Each number is 200 + 40 x the weight over the matrix's rms, rounded and kept within 0 to 999. Layers, rows and columns count from 0.

# layer 4 MLP down, 512x2048, rms 0.0407, rows 493-511, columns 128-255
174,136,228,167,247,201,271,204,218,207,168,208,214,238,218,154,158,203,167,179,180,188,246,226,118,242,215,213,273,232,218,177,193,206,180,189,205,257,242,285,191,246,200,227,221,195,199,245,116,190,237,248,212,256,250,235,140,205,127,196,209,179,234,191,335,171,236,211,180,198,302,229,170,132,255,192,115,251,259,178,252,227,260,217,169,183,177,115,234,188,261,187,168,204,216,206,231,164,195,155,169,181,174,205,199,180,196,178,250,232,283,181,202,209,220,206,151,294,221,177,212,231,127,216,227,171,156,261
170,246,196,176,203,195,200,220,154,218,243,267,234,139,148,159,219,106,223,269,229,244,250,238,315,171,214,147,170,279,208,223,213,131,210,173,170,219,326,204,177,202,163,222,187,168,242,209,180,181,96,230,305,220,229,208,238,139,193,153,234,150,184,233,252,168,183,210,159,110,318,189,182,182,278,233,155,198,256,267,199,216,211,225,178,164,185,234,195,106,214,233,204,220,198,179,173,222,210,158,203,187,229,191,162,111,232,132,153,175,183,204,88,224,264,168,215,158,243,208,214,158,155,237,206,122,184,113
188,228,238,174,206,194,224,221,122,208,193,188,168,247,252,213,195,206,206,226,162,129,127,227,171,241,174,188,245,222,224,171,213,175,190,211,187,217,166,209,208,206,259,210,178,239,216,137,220,162,194,211,243,177,192,170,255,239,192,168,204,197,145,203,179,206,226,183,223,251,180,190,223,219,175,181,220,221,238,188,155,196,214,217,173,218,183,224,215,209,196,195,227,191,156,226,252,215,177,263,156,181,184,198,154,249,165,170,206,219,130,250,183,192,261,164,165,198,226,153,177,210,172,233,259,220,240,246
186,164,213,272,236,192,228,238,143,240,185,264,164,186,130,151,258,219,220,274,235,155,173,234,143,255,238,184,229,155,189,184,135,209,143,213,202,171,194,220,212,226,190,288,163,219,173,192,195,148,212,205,226,169,215,254,185,206,246,194,186,227,231,207,162,222,187,157,160,258,262,190,200,220,147,151,183,239,140,210,228,242,230,200,180,199,93,241,205,220,151,196,251,241,139,206,167,248,180,223,188,227,169,198,262,231,156,216,278,204,225,173,229,179,207,201,227,200,175,210,226,190,242,135,193,213,200,247
161,156,164,171,211,163,259,243,204,161,164,218,159,215,206,209,181,179,156,229,169,227,197,260,178,204,167,193,114,157,219,216,167,173,142,187,141,212,199,170,156,189,228,240,208,143,139,240,180,238,195,224,176,195,171,239,148,236,183,144,225,332,204,162,232,187,238,211,260,247,164,122,141,160,305,235,202,188,178,179,172,202,249,187,208,197,167,185,204,171,171,196,190,189,206,233,215,209,142,218,207,179,192,200,243,215,153,156,171,199,133,194,220,171,161,162,123,239,201,234,225,188,172,207,243,207,222,158
154,232,210,300,227,127,160,136,211,294,190,289,241,204,173,198,189,208,113,248,206,216,181,207,163,198,189,130,229,156,206,189,165,258,171,197,185,150,304,214,218,211,157,276,178,219,270,191,256,252,201,219,167,202,258,195,126,221,166,181,193,211,246,164,320,154,157,172,223,225,257,197,205,163,190,196,178,161,159,162,160,184,224,194,202,221,183,151,177,205,183,183,256,116,226,215,155,259,241,180,195,162,197,193,167,232,211,203,280,281,232,284,171,164,232,125,186,165,228,148,198,171,180,213,205,221,210,169
169,231,158,196,233,195,191,115,130,141,166,224,211,147,233,192,164,194,149,236,210,169,238,183,161,184,217,159,232,265,308,166,165,181,209,177,224,232,227,186,232,175,182,190,203,205,255,233,183,118,179,233,183,175,218,171,292,191,100,188,226,241,207,180,226,180,161,131,209,161,163,237,45,227,198,229,181,180,168,150,156,146,106,211,128,185,152,32,245,240,232,200,307,200,127,166,195,227,163,234,239,213,193,141,146,150,168,240,130,204,241,203,248,210,167,137,235,170,211,181,265,231,209,197,235,188,239,197
217,229,165,258,201,188,163,247,212,209,161,224,224,196,169,176,252,148,218,165,276,207,198,183,219,254,151,198,245,158,174,250,152,278,135,166,211,190,190,220,203,129,228,214,165,220,212,244,157,210,149,199,131,257,276,189,174,191,161,167,214,207,226,211,294,179,201,205,206,269,178,206,208,207,217,150,186,217,170,285,282,204,197,192,243,230,185,196,152,150,264,211,238,226,227,223,134,160,263,203,210,134,154,236,246,179,174,165,247,173,226,163,212,175,199,216,172,265,166,219,174,197,184,180,157,208,150,186
198,193,171,212,198,205,211,201,170,170,131,188,175,152,196,182,203,225,197,218,199,267,240,241,182,210,156,214,216,244,193,188,206,191,211,222,189,218,114,189,245,198,206,182,170,166,196,174,208,225,210,184,262,223,164,142,196,217,201,220,164,113,207,194,169,267,219,197,173,190,210,180,240,227,191,183,176,224,209,158,172,246,197,223,203,203,193,216,232,200,188,177,208,211,151,202,206,200,183,195,115,212,184,189,226,209,205,179,231,202,190,220,185,190,211,199,196,196,236,178,183,194,183,223,234,164,209,200
209,241,179,260,240,232,209,196,142,229,210,175,210,162,175,216,129,190,243,208,247,232,223,170,271,218,159,146,135,229,173,185,94,258,245,213,192,186,196,230,208,169,162,195,190,215,175,230,159,227,119,210,212,174,235,197,208,248,124,175,213,278,257,234,191,224,156,166,194,146,166,233,266,159,213,173,244,315,196,215,259,236,246,246,178,179,188,257,224,192,157,208,137,167,115,266,226,228,179,160,223,196,168,264,189,263,218,209,146,232,230,202,252,188,218,150,165,145,286,233,213,177,249,187,156,247,186,216
175,200,231,178,195,253,162,152,196,139,189,247,189,227,239,153,232,197,178,183,201,164,159,192,122,225,188,189,266,202,217,200,176,93,165,157,190,199,242,240,238,139,206,260,220,187,219,228,191,176,209,161,209,251,149,210,184,210,173,203,223,259,142,149,219,182,147,192,157,280,229,175,120,252,152,141,192,188,166,225,161,179,110,194,161,228,198,230,212,250,211,120,237,235,183,182,238,270,171,226,190,178,190,163,177,203,141,210,186,217,204,214,252,121,188,196,192,218,102,153,185,209,149,168,197,189,234,250
146,193,190,201,263,188,206,282,144,194,194,190,173,209,150,205,222,164,110,179,153,253,200,256,144,193,247,128,182,243,192,222,223,188,220,276,289,209,268,167,179,157,183,173,205,172,159,175,178,303,184,157,193,143,171,245,174,213,224,186,190,246,204,259,151,167,142,227,286,186,176,173,178,285,234,187,248,239,182,243,190,203,232,175,252,222,247,224,259,172,155,236,165,219,264,238,167,172,198,271,246,207,143,221,153,197,187,195,185,259,185,217,237,251,174,150,180,228,208,152,211,216,182,172,260,182,255,191
193,254,261,173,204,157,294,191,261,185,194,224,202,185,212,213,278,239,180,242,255,165,173,182,240,184,201,180,278,197,201,212,141,142,140,160,127,169,66,235,247,194,204,282,194,178,223,165,285,219,208,199,209,196,197,176,207,197,262,165,186,126,147,151,189,213,235,170,212,176,214,183,253,183,153,204,165,196,119,221,217,138,214,199,192,195,153,326,195,198,145,191,262,193,186,99,205,245,227,217,163,236,179,226,271,168,153,262,186,157,189,202,196,238,214,150,199,163,177,201,204,216,224,146,135,169,196,236
245,258,208,178,127,176,219,203,155,216,230,196,209,217,207,137,229,212,195,260,181,109,217,183,152,246,142,228,214,197,160,188,196,184,157,182,277,249,317,209,111,200,248,189,192,251,233,175,133,166,180,256,191,175,163,250,244,128,193,209,208,200,249,203,236,165,173,161,247,214,217,186,205,217,203,197,225,185,206,199,129,129,170,185,179,181,198,185,224,197,176,225,194,189,185,153,219,215,239,188,211,175,189,216,216,167,191,174,279,221,243,229,215,168,185,210,220,194,167,242,187,152,157,146,219,206,206,198
154,108,191,210,217,192,160,234,180,194,231,154,194,194,185,159,220,258,190,190,180,107,278,199,169,168,145,193,210,208,269,168,243,205,118,208,236,223,301,158,199,209,177,222,159,130,135,207,169,117,175,164,214,187,270,187,147,200,171,233,196,160,185,169,196,153,110,206,214,228,228,154,200,181,265,99,184,242,223,199,206,226,169,229,230,184,233,222,207,148,180,177,171,166,182,133,166,256,146,207,166,162,162,186,282,250,151,233,215,229,189,126,217,201,221,189,185,278,202,205,269,228,224,192,186,226,199,118
308,194,156,201,169,179,281,164,232,238,180,208,172,235,207,186,233,197,212,132,224,221,149,160,260,175,241,317,236,254,205,217,176,212,192,176,216,166,75,270,223,163,197,186,204,145,216,224,208,268,162,218,167,205,167,292,125,206,278,219,156,270,203,242,201,227,214,104,189,198,154,174,186,207,220,143,166,141,200,210,182,229,240,217,222,223,208,173,160,246,158,157,241,239,181,170,153,197,202,216,158,164,179,248,241,208,214,260,253,179,176,240,215,293,191,131,128,214,178,282,191,210,219,186,182,235,201,200
224,150,171,124,195,200,262,215,192,234,227,262,190,174,208,178,168,182,187,164,288,158,169,246,208,163,191,222,187,202,185,150,180,210,171,180,203,124,215,178,170,235,209,195,207,179,213,245,214,223,206,134,155,143,153,211,194,157,220,227,247,157,191,258,191,214,171,154,130,175,227,181,244,202,226,246,200,194,215,232,187,158,239,197,233,150,237,133,229,158,144,144,220,245,213,196,217,175,169,225,151,209,271,217,187,157,181,284,212,214,190,205,265,290,169,223,215,192,241,228,213,189,235,217,186,146,229,199
181,216,205,230,191,159,209,216,136,195,245,225,230,194,226,204,200,208,153,196,218,227,198,170,262,216,228,207,199,145,157,256,63,158,219,234,272,209,223,170,192,165,206,233,247,219,145,156,218,225,185,244,207,247,189,203,193,214,157,232,150,195,213,159,265,186,213,171,260,226,222,178,254,196,231,220,268,221,219,144,181,200,240,199,154,257,158,244,190,244,244,190,174,254,182,239,202,200,211,254,239,208,200,193,255,206,220,173,175,194,187,187,181,268,160,192,137,202,241,161,235,281,158,211,202,204,209,232
176,237,251,205,196,297,218,227,247,285,225,187,197,241,202,233,200,228,229,156,212,242,114,183,187,168,258,169,167,242,181,210,173,216,269,170,169,203,191,184,143,221,131,177,184,234,188,224,190,228,204,256,169,189,289,219,195,103,150,155,152,217,152,175,237,198,176,205,155,188,133,198,166,210,154,264,244,204,150,264,221,176,218,174,248,172,100,202,202,201,199,230,237,186,194,201,205,188,238,208,224,197,115,218,219,118,242,187,321,182,228,228,123,255,179,195,224,99,187,243,166,248,217,246,228,98,181,177